Part of a small language model's weights.
Training: a variant of Adam for these matrices, 387M tokens, 5909 steps.
Each number is 50 + 15 x the weight over its row's rms, rounded and kept within 0 to 99. Layers, rows and columns count from 0. The size before them is the row's rms in percent of the matrix's.

# q: layer 2 attention query, 256x256, rms 0.0662, rows 116-151, columns 224-255
# k: layer 2 attention key, 256x256, rms 0.0652, rows 116-151, columns 224-255
# v: layer 2 attention value, 256x256, rms 0.0502, rows 64-127, columns 224-255
# o: layer 2 attention output (transposed), 256x256, rms 0.0486, rows 64-127, columns 224-255
q116 090:43 32 33 62 59 57 39 55 29 61 47 55 79 39 24 59 50 88 25 72 60 50 49 52 41 37 61 73 63 53 27 32
k116 090:39 34 57 37 32 77 66 63 52 63 56 73 17 52 71 60 40 25 66 31 33 90 34 26 66 27 54 57 60 32 39 27
q117 086:71 60 47 30 52 47 60 55 56 84 59 05 64 44 54 61 50 66 50 63 48 67 49 55 39 55 60 48 19 42 60 43
k117 090:62 60 71 61 25 52 76 59 39 57 46 48 31 35 32 49 37 44 42 64 49 48 42 46 40 77 62 59 38 49 58 53
q118 090:58 42 47 53 43 27 49 49 44 36 43 27 68 51 39 46 35 39 63 40 55 44 37 54 69 33 82 45 46 43 43 55
k118 101:77 30 62 51 42 67 32 40 36 53 73 40 42 78 74 57 45 51 61 43 32 69 58 57 58 50 53 35 73 53 24 38
q119 095:32 68 32 35 55 30 63 58 44 42 51 46 64 11 55 50 56 69 53 28 52 48 56 56 33 48 71 38 68 55 40 63
k119 104:73 55 63 48 57 51 50 67 50 64 49 63 34 51 46 62 59 46 47 36 36 39 38 55 43 57 33 74 36 62 59 57
q120 084:29 43 39 41 44 27 44 53 43 64 51 14 68 49 62 34 60 64 45 68 12 37 65 67 54 44 56 60 48 53 60 36
k120 097:53 54 65 42 86 52 31 67 52 42 48 65 34 60 65 75 42 55 52 55 64 34 33 51 35 43 59 57 29 82 68 60
q121 099:43 38 55 50 45 43 30 53 55 35 42 74 55 73 72 58 33 31 36 59 44 31 66 31 52 66 35 49 59 37 44 95
k121 094:26 46 42 43 67 50 44 49 56 40 44 43 50 60 25 32 43 54 71 41 18 32 38 64 69 52 45 26 69 61 74 34
q122 099:58 36 50 23 27 70 61 54 37 59 53 25 45 58 50 47 61 46 47 40 65 56 49 71 42 59 26 32 45 61 43 49
k122 098:45 60 32 45 59 67 70 46 34 69 49 30 62 35 28 56 52 50 45 60 46 40 44 62 48 36 41 49 54 46 47 30
q123 099:54 81 60 49 16 64 54 55 67 44 36 74 51 33 40 39 58 44 61 00 49 50 47 66 39 72 45 54 36 65 29 61
k123 101:49 77 58 57 67 27 48 48 54 52 44 64 72 52 39 60 75 53 28 32 70 45 40 58 17 52 85 66 29 66 37 52
q124 090:45 25 36 51 67 64 57 62 39 63 48 41 51 31 53 32 61 52 26 83 30 33 48 51 57 38 28 61 57 48 54 52
k124 101:39 60 65 54 43 43 49 58 52 48 58 65 32 27 50 53 23 44 30 59 61 39 37 40 46 65 73 25 45 73 68 46
q125 100:30 62 54 48 57 47 36 36 31 38 49 41 40 44 47 59 33 35 72 35 44 33 41 58 81 52 54 50 37 43 41 67
k125 099:63 53 29 45 56 34 41 42 50 35 44 56 62 67 69 52 42 52 41 42 67 67 82 58 38 39 55 61 66 23 12 50
q126 110:59 50 61 31 60 56 51 69 42 50 28 42 13 34 28 53 60 59 48 71 88 69 34 41 50 49 50 21 40 44 77 48
k126 087:59 23 47 54 43 49 52 47 37 54 58 47 51 39 55 67 62 24 26 59 35 26 73 63 44 63 40 31 42 64 51 17
q127 083:36 34 38 52 39 75 50 56 33 54 61 66 36 33 54 50 82 41 54 71 46 34 55 51 53 45 20 65 55 49 65 60
k127 086:46 70 61 54 47 18 33 63 40 60 57 31 51 26 63 40 23 36 49 58 37 60 62 46 49 37 34 58 59 56 64 68
v64 085:44 50 48 70 68 48 35 64 64 71 59 59 71 43 37 44 28 52 73 42 36 61 68 61 35 25 55 79 49 48 33 54
o64 091:71 45 64 45 61 52 54 93 65 52 49 29 56 58 52 63 17 61 51 27 47 68 38 54 60 65 51 37 26 53 38 36
v65 082:74 64 56 33 47 88 83 43 65 43 32 54 35 61 75 39 08 42 32 66 18 16 30 71 77 63 35 51 59 68 22 47
o65 093:28 49 39 64 55 37 51 57 55 45 53 45 46 50 57 58 90 37 71 60 43 26 44 64 36 88 64 64 32 50 50 71
v66 092:37 51 68 73 47 38 57 59 88 58 43 23 69 50 49 41 52 46 46 31 62 59 46 37 57 37 43 49 52 72 72 76
o66 095:44 59 72 62 46 45 36 57 44 56 35 31 42 49 48 71 27 51 53 38 69 57 64 03 45 39 60 53 40 33 51 41
v67 085:48 59 58 46 46 31 67 32 27 68 43 57 30 46 42 36 57 47 48 55 56 32 69 53 59 38 54 36 44 52 45 49
o67 089:54 45 45 61 39 43 73 54 47 80 42 32 36 34 38 47 52 57 65 62 45 48 61 29 36 32 71 36 94 70 53 69
v68 088:38 31 43 39 45 51 68 31 74 31 70 58 65 32 45 45 43 48 62 38 77 58 63 15 63 28 79 35 60 69 46 43
o68 093:24 38 69 35 51 57 13 88 31 89 14 44 43 28 68 28 49 58 43 47 50 30 37 50 39 57 59 44 52 37 48 57
v69 080:52 68 42 37 66 50 36 28 27 41 51 63 43 67 50 41 50 50 38 33 32 59 56 35 76 55 40 16 47 40 54 36
o69 091:43 41 56 53 57 54 67 51 66 58 76 59 45 41 59 30 79 45 51 64 33 57 41 39 62 60 49 44 41 56 55 67
v70 091:51 52 48 39 49 49 69 62 69 48 11 18 30 60 52 42 63 78 19 47 65 88 47 49 45 19 61 63 47 42 32 46
o70 093:67 48 55 46 55 66 38 46 30 31 68 50 51 50 53 60 00 73 36 43 54 28 50 20 29 38 55 56 50 58 50 67
v71 089:81 99 53 44 45 28 56 60 48 57 73 38 52 56 83 44 54 60 25 32 60 57 48 74 33 44 29 52 63 37 36 24
o71 089:65 76 76 49 29 53 00 50 56 50 67 59 56 77 48 60 31 62 60 60 58 74 72 50 64 57 29 43 45 48 32 73
v72 109:42 34 39 41 63 49 36 61 31 43 54 50 41 23 28 54 69 55 80 35 67 60 49 27 33 55 33 78 46 61 57 45
o72 112:50 50 42 53 51 54 49 59 10 54 23 36 57 62 58 30 05 58 43 49 47 42 43 65 39 31 50 22 54 53 55 56
v73 094:40 31 58 61 58 80 51 36 23 67 48 44 47 58 43 58 61 33 79 53 49 51 80 52 56 25 68 88 50 53 55 59
o73 094:58 43 58 37 61 37 42 60 45 67 32 31 68 46 48 96 31 57 41 33 61 37 29 35 43 38 63 69 54 65 43 32
v74 076:46 56 50 40 42 63 28 49 38 51 34 42 85 60 45 42 49 44 22 45 78 34 29 47 81 40 62 40 58 71 50 65
o74 077:71 47 72 30 37 36 56 42 65 41 81 35 51 69 42 45 92 33 53 62 53 31 55 59 65 51 55 87 22 70 44 51
v75 087:71 56 60 62 60 51 63 39 56 35 64 61 53 71 64 48 32 81 58 41 38 86 44 43 48 47 48 39 64 51 70 58
o75 089:68 56 14 36 40 29 37 78 84 88 69 50 37 81 45 58 23 35 81 75 53 56 55 42 46 60 61 24 54 40 35 54
v76 094:56 60 67 40 55 70 56 35 28 54 60 61 54 69 64 41 47 54 43 56 69 60 26 71 59 44 48 62 59 66 46 58
o76 096:59 63 48 50 23 47 55 56 43 34 29 43 35 51 31 34 51 38 54 47 44 44 48 34 68 40 55 60 52 68 47 40
v77 090:67 36 51 58 46 48 55 65 50 60 37 38 47 28 55 21 62 67 65 43 33 59 52 61 49 35 75 62 50 41 34 48
o77 092:85 36 76 62 46 81 31 15 61 52 67 42 37 19 44 58 47 57 40 69 72 66 52 82 38 56 27 51 48 66 24 68
v78 081:36 34 48 79 57 36 58 43 60 71 80 65 61 49 63 45 40 46 37 52 65 63 42 23 50 24 60 79 24 57 52 73
o78 077:43 63 31 45 64 10 26 89 49 70 51 44 62 57 54 61 36 57 57 51 57 55 33 18 57 40 45 30 53 28 32 37
v79 091:68 72 59 54 52 39 43 52 72 50 50 33 38 33 32 28 50 60 52 60 47 73 29 52 37 70 46 33 59 50 30 29
o79 093:43 45 42 54 39 63 51 48 71 59 58 53 30 71 46 38 42 48 58 42 47 58 59 31 37 29 50 38 40 51 56 65
v80 089:86 68 53 42 45 45 37 53 54 49 30 52 54 63 31 53 77 59 47 70 42 68 47 47 12 41 70 57 43 55 41 35
o80 095:32 59 35 63 30 70 61 47 20 35 63 41 67 68 33 52 43 41 55 52 41 47 54 36 69 51 41 75 33 64 46 32
v81 092:51 57 50 53 75 60 39 45 59 47 51 33 28 44 34 39 45 61 70 38 50 56 52 47 63 50 40 55 62 56 22 35
o81 094:39 26 38 76 43 55 66 34 57 46 59 55 56 58 42 30 99 48 50 45 37 41 60 49 25 64 91 64 51 84 70 47
v82 084:42 68 33 47 54 49 70 62 33 72 43 63 47 26 52 51 83 44 52 42 60 57 56 56 30 51 34 57 27 37 21 52
o82 090:41 55 53 74 12 60 71 00 82 30 56 61 51 75 62 40 81 29 53 56 53 38 34 70 41 32 41 43 75 52 93 41
v83 096:48 51 36 65 20 61 40 33 33 41 26 36 78 53 60 42 34 27 59 51 39 39 79 38 63 53 48 46 62 48 35 32
o83 101:54 48 71 32 63 45 52 64 72 45 63 27 51 30 43 71 71 54 43 50 58 51 42 32 42 63 55 50 29 65 23 51
v84 107:42 62 57 45 28 57 46 48 45 57 73 49 48 50 54 41 91 56 48 22 36 42 64 38 72 64 37 53 40 38 48 48
o84 111:44 49 51 68 41 56 54 06 38 40 48 62 52 44 37 37 53 53 47 51 67 33 51 40 47 26 46 54 73 75 56 39
v85 099:40 63 56 48 52 53 49 36 38 48 42 44 64 62 71 60 68 22 64 53 42 47 65 65 69 67 41 43 53 44 68 51
o85 101:51 38 78 44 44 55 44 52 44 54 43 62 23 28 42 59 59 52 32 74 62 40 54 52 51 29 51 60 65 46 57 55
v86 095:58 77 44 45 46 63 42 68 66 49 10 57 52 54 21 42 69 54 48 81 21 61 45 63 28 49 11 43 61 45 49 24
o86 097:58 46 78 37 41 57 48 42 83 20 58 51 34 56 60 55 52 46 61 54 65 33 41 82 42 43 43 56 53 47 62 51
v87 098:69 61 49 62 50 57 34 66 67 73 25 19 53 37 26 48 62 65 45 32 52 47 45 71 28 13 62 72 58 86 81 49
o87 097:43 50 40 43 70 45 30 58 16 39 62 53 47 46 31 61 37 37 46 59 48 54 40 26 53 77 63 62 32 50 44 62
v88 101:39 31 63 38 52 68 56 20 32 49 42 57 34 46 80 44 24 45 51 51 66 82 62 30 69 53 44 77 57 57 47 62
o88 110:52 71 37 41 35 35 48 42 58 51 30 54 39 50 43 34 51 51 44 39 51 44 55 32 55 52 60 66 80 37 65 40
v89 100:42 41 30 54 54 54 45 47 45 74 57 60 32 65 60 40 25 61 46 67 25 48 40 57 45 47 48 36 45 46 65 52
o89 105:80 70 21 65 73 48 58 74 98 43 60 83 34 77 67 49 22 49 50 39 47 69 58 69 53 51 53 51 44 43 39 44
v90 090:32 13 62 42 37 68 62 25 31 33 85 60 68 52 48 52 80 73 45 52 25 47 66 39 56 72 70 55 54 70 66 56
o90 097:58 44 57 66 66 67 78 34 47 68 34 34 65 45 47 33 31 44 30 58 51 42 50 53 51 36 51 47 61 64 35 44
v91 074:48 53 43 48 30 53 37 43 69 42 47 44 55 88 48 37 44 54 44 64 43 55 47 60 37 35 18 24 37 64 36 83
o91 075:63 34 76 46 46 51 62 57 77 42 41 45 41 67 59 43 35 52 55 72 63 58 64 33 56 45 48 68 49 45 28 72
v92 085:56 20 46 60 56 58 49 41 46 52 58 71 46 44 27 41 37 60 53 84 60 44 50 59 48 05 41 59 54 73 30 45
o92 087:71 28 47 37 74 29 52 53 66 57 29 53 78 41 68 43 36 79 48 34 67 38 42 18 28 76 59 36 25 77 16 39
v93 096:47 66 64 56 70 71 59 77 51 63 35 50 33 62 73 54 28 32 75 16 39 62 66 58 46 60 36 62 42 38 39 38
o93 101:50 71 42 52 37 34 39 43 18 61 71 55 62 52 52 67 77 51 49 49 41 61 28 62 43 61 57 38 32 36 49 38
v94 095:54 42 39 54 60 45 41 43 70 25 27 77 38 57 66 46 38 69 31 52 38 51 50 55 70 54 45 32 45 50 35 31
o94 103:62 49 61 62 41 81 49 71 72 53 60 58 54 68 33 48 44 43 33 36 48 72 63 35 43 86 39 35 39 35 40 20
v95 080:66 62 37 52 43 50 52 55 63 64 56 50 52 28 44 54 48 26 47 37 53 62 63 65 55 52 35 59 45 59 56 39
o95 084:62 63 52 30 33 46 41 40 54 25 44 33 42 60 31 65 64 48 48 63 61 61 73 54 26 33 52 70 48 39 60 31
v96 094:48 42 55 50 50 53 49 39 46 29 64 65 57 90 54 53 46 61 49 42 07 55 60 33 40 58 36 30 70 55 51 39
o96 096:58 43 61 68 68 74 83 53 66 64 87 53 42 35 73 57 36 40 54 44 57 63 36 52 52 56 43 48 33 56 37 63
v97 088:39 45 48 38 68 35 32 51 70 16 43 48 36 50 68 22 44 72 29 49 55 62 34 49 45 58 41 41 42 51 30 62
o97 095:67 34 50 45 46 56 40 67 61 73 30 63 41 46 61 40 12 57 43 63 45 63 80 44 42 37 50 27 69 18 36 66
v98 088:54 47 29 41 56 84 29 34 57 36 18 49 56 58 44 48 35 59 47 39 49 30 65 68 63 49 58 55 57 78 57 40
o98 085:60 52 45 46 53 62 84 68 45 31 57 57 24 56 35 26 46 41 38 60 42 29 41 62 45 65 75 48 46 69 52 63
v99 071:51 45 36 43 42 69 39 41 48 53 50 33 52 58 38 60 48 39 65 41 23 52 56 69 72 63 36 51 50 51 33 24
o99 071:52 56 70 50 23 52 39 66 44 20 25 50 60 26 48 37 80 48 16 42 32 51 56 66 43 20 40 51 75 48 53 37
v100 101:53 56 46 52 30 41 39 72 64 38 26 36 46 33 01 46 61 50 36 43 62 47 47 26 29 32 39 44 75 63 63 58
o100 105:19 48 62 46 56 74 53 16 57 46 74 63 55 51 47 43 71 40 47 43 43 60 65 63 50 57 50 64 39 50 92 71
v101 093:68 52 35 48 36 40 57 35 57 25 48 75 43 54 65 46 56 72 55 49 32 38 49 27 41 15 08 40 50 34 54 54
o101 093:44 36 80 56 31 43 77 68 60 60 50 26 43 51 53 42 48 49 63 58 78 57 48 35 51 59 27 28 48 56 19 66
v102 092:56 40 48 41 45 41 56 66 63 41 70 37 36 22 71 54 42 12 46 61 47 39 47 21 43 71 38 67 37 49 59 63
o102 095:19 39 59 45 57 47 42 24 30 34 47 40 46 31 65 36 45 66 50 59 62 53 65 68 51 27 51 37 60 50 34 72
v103 078:40 66 62 56 69 31 42 65 51 59 56 58 55 54 47 43 50 44 12 55 46 51 46 51 52 37 28 54 60 39 53 44
o103 079:41 32 68 68 53 37 60 29 61 39 68 52 19 56 51 42 70 58 69 86 52 60 77 63 64 50 58 55 67 36 26 92
v104 088:57 68 60 31 64 62 40 51 63 61 50 50 33 66 76 41 44 40 45 60 37 54 33 43 20 41 65 52 38 64 55 39
o104 093:53 38 50 27 74 80 45 31 68 46 67 60 30 53 44 71 40 37 66 61 46 52 37 17 65 57 29 75 44 38 66 45
v105 091:25 50 40 43 53 31 25 67 53 48 79 53 27 64 62 56 57 41 64 44 57 43 64 36 41 52 51 45 26 41 76 35
o105 106:68 58 63 63 44 71 47 69 54 54 60 59 32 54 46 40 32 43 46 29 56 76 65 43 45 39 54 20 56 55 39 43
v106 089:36 34 69 39 73 57 70 44 47 53 25 41 43 78 54 42 70 51 57 56 46 46 30 74 59 80 31 43 50 57 36 63
o106 099:48 33 35 47 59 52 64 35 62 56 39 65 37 39 43 42 64 49 39 84 25 28 41 66 37 33 52 51 68 51 56 60
v107 087:46 36 38 33 51 69 64 30 49 42 40 34 25 50 49 52 72 37 67 67 49 65 54 47 40 83 25 44 55 30 52 68
o107 096:41 55 57 54 33 56 61 02 57 42 57 77 42 41 58 34 78 35 36 62 32 48 48 57 43 17 36 49 77 55 68 57
v108 093:56 35 65 49 35 29 60 58 71 51 35 30 60 52 64 34 55 47 20 55 65 54 54 52 50 46 63 41 53 35 34 57
o108 105:74 54 49 36 51 39 39 76 71 49 79 45 38 59 37 74 64 53 22 66 49 65 58 35 67 60 44 65 45 34 36 43
v109 089:77 77 58 72 51 54 42 50 35 29 41 77 53 57 25 59 60 93 53 55 33 52 67 17 29 65 51 52 47 56 49 33
o109 101:48 32 47 49 49 74 63 48 25 51 75 51 56 42 43 17 36 43 66 37 55 48 30 34 54 64 50 50 30 82 44 59
v110 090:39 66 50 83 44 28 64 33 44 38 53 51 63 51 45 67 81 50 63 59 62 62 27 66 66 46 66 47 79 45 48 40
o110 101:70 41 49 31 41 34 33 99 34 54 19 63 46 35 59 40 22 65 36 52 56 55 53 42 39 23 51 40 91 58 53 52
v111 089:31 33 38 50 56 37 32 74 74 53 53 57 41 50 63 45 45 31 81 32 68 61 39 82 41 58 42 46 45 58 45 48
o111 104:65 61 50 53 45 49 35 87 67 54 41 39 38 57 45 53 15 48 59 30 44 77 70 43 61 29 56 46 57 22 48 44
v112 079:69 36 50 48 57 35 18 46 50 60 67 27 55 44 28 57 55 42 83 40 48 83 63 13 43 38 50 58 49 70 56 50
o112 089:51 36 61 43 48 60 48 71 29 67 32 50 41 54 50 30 06 62 37 49 76 45 61 39 50 56 66 31 38 56 49 61
v113 100:38 46 59 44 42 65 35 37 25 56 61 39 21 83 85 68 18 38 65 55 23 20 49 59 67 86 55 52 38 50 57 46
o113 105:68 57 13 70 55 26 52 92 70 79 66 71 39 40 53 27 44 32 52 29 43 46 51 66 43 38 75 39 45 55 44 69
v114 095:55 54 46 37 54 36 33 33 74 58 69 81 64 55 52 42 47 82 49 40 56 38 57 52 69 59 66 44 53 66 33 34
o114 102:61 51 40 56 59 63 25 99 61 52 24 38 36 69 52 48 00 50 56 51 45 27 45 47 37 77 78 16 48 63 36 66
v115 093:45 47 62 46 43 48 52 55 53 54 52 73 42 64 53 30 42 56 22 52 61 43 43 52 61 55 26 40 26 67 68 61
o115 099:54 49 53 68 48 74 42 19 73 49 65 62 19 53 52 39 57 40 52 44 54 56 65 62 59 58 50 66 61 42 50 55
v116 096:62 49 59 56 24 58 70 33 28 51 21 43 32 70 52 62 75 58 54 50 32 52 77 59 41 33 64 66 54 42 55 33
o116 098:41 73 44 66 39 52 49 46 20 56 66 59 54 44 33 47 49 45 35 55 61 30 42 39 36 47 60 62 56 84 48 47
v117 104:23 27 42 57 44 26 47 38 34 55 57 68 54 47 33 51 50 67 49 41 54 54 70 35 62 56 65 52 46 50 86 66
o117 109:62 48 56 59 38 73 37 82 53 73 46 44 60 59 51 42 14 57 40 36 55 63 66 63 45 51 56 11 58 53 27 50
v118 076:40 54 46 54 54 55 53 52 73 63 46 33 58 66 69 57 44 40 68 58 64 36 62 50 52 28 63 77 45 67 63 33
o118 084:58 47 44 54 49 34 55 71 45 52 72 26 36 48 35 47 14 40 68 26 68 33 51 23 68 70 59 61 40 56 42 55
v119 094:63 34 48 41 46 59 63 14 36 54 60 60 18 74 48 53 39 81 57 76 24 71 07 65 67 37 69 55 69 59 27 51
o119 110:69 44 33 39 60 55 72 51 74 56 29 52 48 47 53 36 61 48 58 60 53 40 68 38 44 38 47 75 61 64 44 53
v120 103:39 40 52 39 56 47 50 31 57 55 25 61 45 54 49 26 44 78 30 46 22 51 31 64 63 76 68 23 40 63 34 32
o120 108:63 40 57 63 43 79 43 72 54 62 54 84 31 78 64 36 50 48 29 64 54 42 58 66 46 49 41 41 40 61 31 58
v121 089:67 36 59 63 55 58 74 43 41 32 57 35 25 47 50 55 45 36 56 39 55 58 45 31 69 87 34 62 34 23 43 56
o121 096:53 37 34 63 40 48 67 25 50 48 64 69 41 47 51 15 52 42 76 73 49 51 42 76 33 24 55 34 87 64 49 64
v122 082:42 49 64 61 34 49 35 53 60 38 28 32 70 46 30 51 38 48 61 42 86 55 67 41 39 35 57 29 64 47 68 45
o122 086:38 52 45 33 28 43 33 79 59 47 57 56 45 57 53 50 65 45 61 59 55 49 36 55 47 64 49 64 52 49 72 47
v123 096:09 29 36 64 61 37 59 28 26 40 79 62 59 59 54 51 27 41 61 46 53 68 68 55 55 63 78 37 58 50 69 63
o123 103:61 63 38 38 73 34 55 86 52 68 44 33 74 67 36 86 75 55 31 54 29 65 41 51 39 35 55 50 51 20 54 23
v124 097:90 55 45 30 56 35 79 64 72 48 54 58 50 74 68 41 53 32 46 48 84 70 27 54 47 56 41 48 30 34 50 28
o124 099:49 70 45 53 34 48 40 21 63 27 51 53 42 66 80 52 59 41 68 44 28 64 41 51 65 34 51 55 54 36 63 33
v125 087:48 75 34 45 49 53 45 52 57 69 60 47 40 64 72 43 50 61 80 40 75 62 47 33 51 62 32 36 43 70 41 66
o125 091:47 75 50 41 42 51 27 81 49 46 67 66 43 68 66 57 28 64 68 55 51 49 46 37 42 24 63 43 48 47 55 56
v126 089:54 50 55 41 37 44 31 47 66 43 67 65 25 40 36 54 33 44 56 74 86 74 43 21 40 22 82 46 42 77 15 54
o126 096:50 48 51 43 22 83 47 35 56 46 44 37 37 34 76 26 63 68 52 57 51 55 64 40 44 47 50 60 49 45 55 72
v127 096:49 74 46 56 37 36 42 65 49 34 43 40 60 32 41 53 28 43 44 52 54 41 62 60 33 24 20 31 70 37 49 54
o127 100:54 65 52 42 70 19 58 45 48 15 51 38 54 54 52 64 57 53 72 41 50 49 34 45 73 58 52 59 41 46 68 66
q128 091:42 65 60 50 46 48 43 76 73 41 56 30 51 68 66 66 63 30 46 66 33 46 58 48 41 42 42 36 54 70 63 41
k128 100:61 30 39 59 52 56 57 43 55 70 27 54 27 66 57 10 54 38 66 50 45 48 60 47 60 41 44 26 50 32 46 67
q129 085:30 69 62 61 36 68 58 51 56 42 61 33 63 56 72 63 43 26 53 51 48 40 37 63 47 48 40 42 64 45 51 53
k129 082:71 06 37 56 67 39 43 56 58 63 55 61 62 70 55 13 67 52 45 54 48 49 55 38 50 60 38 12 57 42 76 42
q130 086:62 28 34 46 71 35 63 48 53 43 51 27 58 51 33 16 78 58 58 40 64 51 47 67 48 75 61 41 65 12 45 69
k130 104:31 35 32 61 03 37 57 37 34 74 55 54 70 56 71 10 39 46 71 24 47 46 64 52 48 32 37 38 64 33 60 21
q131 081:63 76 74 54 61 58 37 52 47 49 39 58 64 32 46 82 35 60 60 28 63 65 39 76 63 44 51 44 45 71 33 36
k131 108:43 68 61 27 63 45 36 62 56 35 67 63 47 51 37 69 49 54 28 71 78 37 38 63 34 52 42 59 33 74 52 69
q132 088:48 54 38 45 48 50 54 60 72 61 51 43 67 63 40 41 68 24 35 40 57 33 61 98 40 59 50 49 32 55 48 56
k132 090:43 23 44 58 61 69 62 29 48 53 50 47 51 47 72 18 49 61 48 51 43 55 46 55 70 58 43 50 47 44 60 43
q133 083:18 38 44 52 73 48 73 61 58 49 54 43 53 54 39 09 59 45 34 47 49 35 61 57 33 76 46 42 60 16 47 70
k133 083:46 34 22 50 30 39 49 52 58 64 58 31 53 55 40 26 37 59 54 50 51 45 57 56 57 55 51 14 64 55 37 48
q134 097:42 26 45 46 26 82 26 49 43 23 75 52 44 24 48 35 69 77 50 69 50 56 42 41 53 56 39 24 74 47 67 64
k134 106:48 48 31 56 25 53 67 38 42 52 64 44 52 52 48 50 24 28 60 44 36 33 60 43 79 09 37 70 46 16 40 34
q135 093:33 64 38 48 52 40 68 46 63 58 69 41 65 69 62 30 65 45 42 45 47 72 57 67 59 75 44 58 41 45 44 77
k135 083:31 49 37 53 36 51 46 53 52 43 67 35 38 70 37 23 47 46 73 57 55 48 47 42 40 45 31 25 54 58 52 31
q136 090:66 37 61 37 70 57 18 36 40 36 22 54 55 42 43 68 43 73 43 31 58 60 28 56 38 45 43 47 55 58 50 29
k136 091:51 54 75 49 57 44 50 48 49 28 52 74 51 38 47 69 46 37 46 39 61 51 50 42 65 57 58 71 31 44 51 68
q137 086:56 62 54 52 65 48 52 48 33 37 46 64 38 22 50 71 33 54 58 52 57 62 47 32 64 43 51 68 52 78 34 05
k137 088:41 61 79 49 50 47 40 58 51 43 48 50 41 41 39 97 62 37 60 51 73 48 39 44 30 57 69 69 37 58 47 68
q138 095:51 70 69 61 48 69 36 41 48 54 36 37 46 29 47 58 26 62 81 43 78 36 74 42 69 36 26 44 56 59 59 63
k138 107:53 68 69 37 47 36 56 57 68 52 25 55 67 64 16 72 62 37 32 40 54 43 18 66 36 39 75 58 42 56 37 63
q139 095:52 78 44 55 59 41 37 41 62 95 44 54 60 38 55 55 20 59 37 52 59 34 68 65 54 59 45 60 58 68 36 38
k139 097:44 81 80 39 82 28 53 70 60 77 44 58 63 44 17 55 69 38 46 64 43 44 37 63 18 55 65 59 52 98 53 57
q140 087:33 45 46 55 44 27 59 46 40 52 32 57 42 67 50 29 81 40 17 52 70 52 64 48 49 28 61 62 66 39 60 72
k140 096:44 36 24 80 30 63 66 39 43 65 54 39 41 70 68 35 36 48 67 59 41 70 49 38 53 37 26 43 62 25 56 19
q141 100:55 73 42 48 82 57 65 53 75 47 71 61 35 21 36 45 65 61 55 19 47 35 54 21 36 46 46 45 44 39 25 67
k141 090:56 65 50 48 34 75 58 47 49 49 31 33 65 50 55 39 25 38 61 58 45 50 31 57 49 69 55 65 99 37 31 61
q142 081:71 40 56 48 61 51 42 55 58 65 62 62 54 28 68 59 49 56 51 53 16 49 56 48 44 43 44 51 36 46 63 22
k142 115:55 61 67 24 65 51 57 54 52 31 54 53 52 54 54 85 49 55 35 56 61 45 48 38 34 44 64 70 38 62 54 47
q143 104:28 62 40 83 46 46 51 47 43 53 61 33 21 49 43 50 40 42 46 55 47 44 43 36 29 35 40 57 46 48 67 41
k143 102:58 63 71 12 59 56 61 45 54 54 67 40 43 49 55 39 54 52 64 46 77 23 63 41 44 74 80 63 54 68 46 44
q144 111:59 72 46 62 58 42 53 56 68 51 46 43 61 62 49 45 37 56 36 19 50 41 43 75 26 56 23 52 41 51 39 46
k144 088:59 49 42 32 79 48 52 64 58 52 44 83 39 44 56 51 66 70 45 49 53 76 46 45 51 45 68 71 68 73 78 53
q145 115:56 63 65 37 56 56 33 58 28 34 62 32 54 36 53 90 37 55 59 55 50 68 39 33 46 52 36 61 43 80 59 31
k145 076:35 47 63 54 70 63 40 62 49 50 48 59 55 41 45 60 69 38 52 55 45 47 41 45 51 62 58 51 25 37 66 72
q146 104:33 33 36 76 65 34 55 73 62 60 39 34 29 36 49 50 53 61 58 51 53 46 52 50 47 44 69 51 55 69 57 57
k146 097:68 34 45 58 72 49 49 41 47 37 56 60 66 48 77 30 45 62 39 48 38 56 60 54 46 61 85 53 74 65 54 65
q147 083:37 51 55 53 41 61 65 65 69 17 25 43 40 38 39 41 72 48 28 59 50 48 37 38 43 46 64 68 28 44 48 46
k147 107:40 18 30 64 38 59 47 42 30 56 55 51 42 76 72 41 39 60 67 56 76 72 56 15 66 43 28 52 59 17 42 42
q148 100:60 67 38 31 62 41 16 51 47 17 45 59 36 76 62 57 45 30 56 39 77 37 50 48 52 41 58 37 50 57 26 59
k148 092:40 43 45 45 37 53 58 55 54 53 75 44 46 51 49 25 50 28 65 60 45 53 40 41 52 79 43 47 65 27 49 60
q149 099:45 49 26 63 40 46 57 37 51 44 58 51 39 61 44 54 37 49 19 63 37 24 38 30 40 44 63 59 46 67 70 47
k149 102:45 61 31 45 70 73 31 45 53 54 54 42 53 43 53 51 41 47 55 31 55 63 65 37 47 32 28 68 58 53 25 43
q150 110:40 49 68 47 13 64 42 29 34 33 37 55 42 64 54 42 68 50 59 47 48 56 44 41 88 59 80 78 59 46 61 67
k150 127:28 32 44 70 39 53 51 45 40 48 65 30 49 65 63 28 45 36 59 62 51 60 69 35 77 65 13 37 60 15 46 34
q151 108:56 56 48 44 47 40 33 43 41 52 60 54 52 65 62 53 48 44 26 37 49 68 53 41 56 30 39 49 76 62 76 50
k151 092:49 57 54 54 45 58 63 54 69 54 43 47 71 52 54 43 65 42 59 35 47 51 67 59 47 45 85 53 21 59 34 55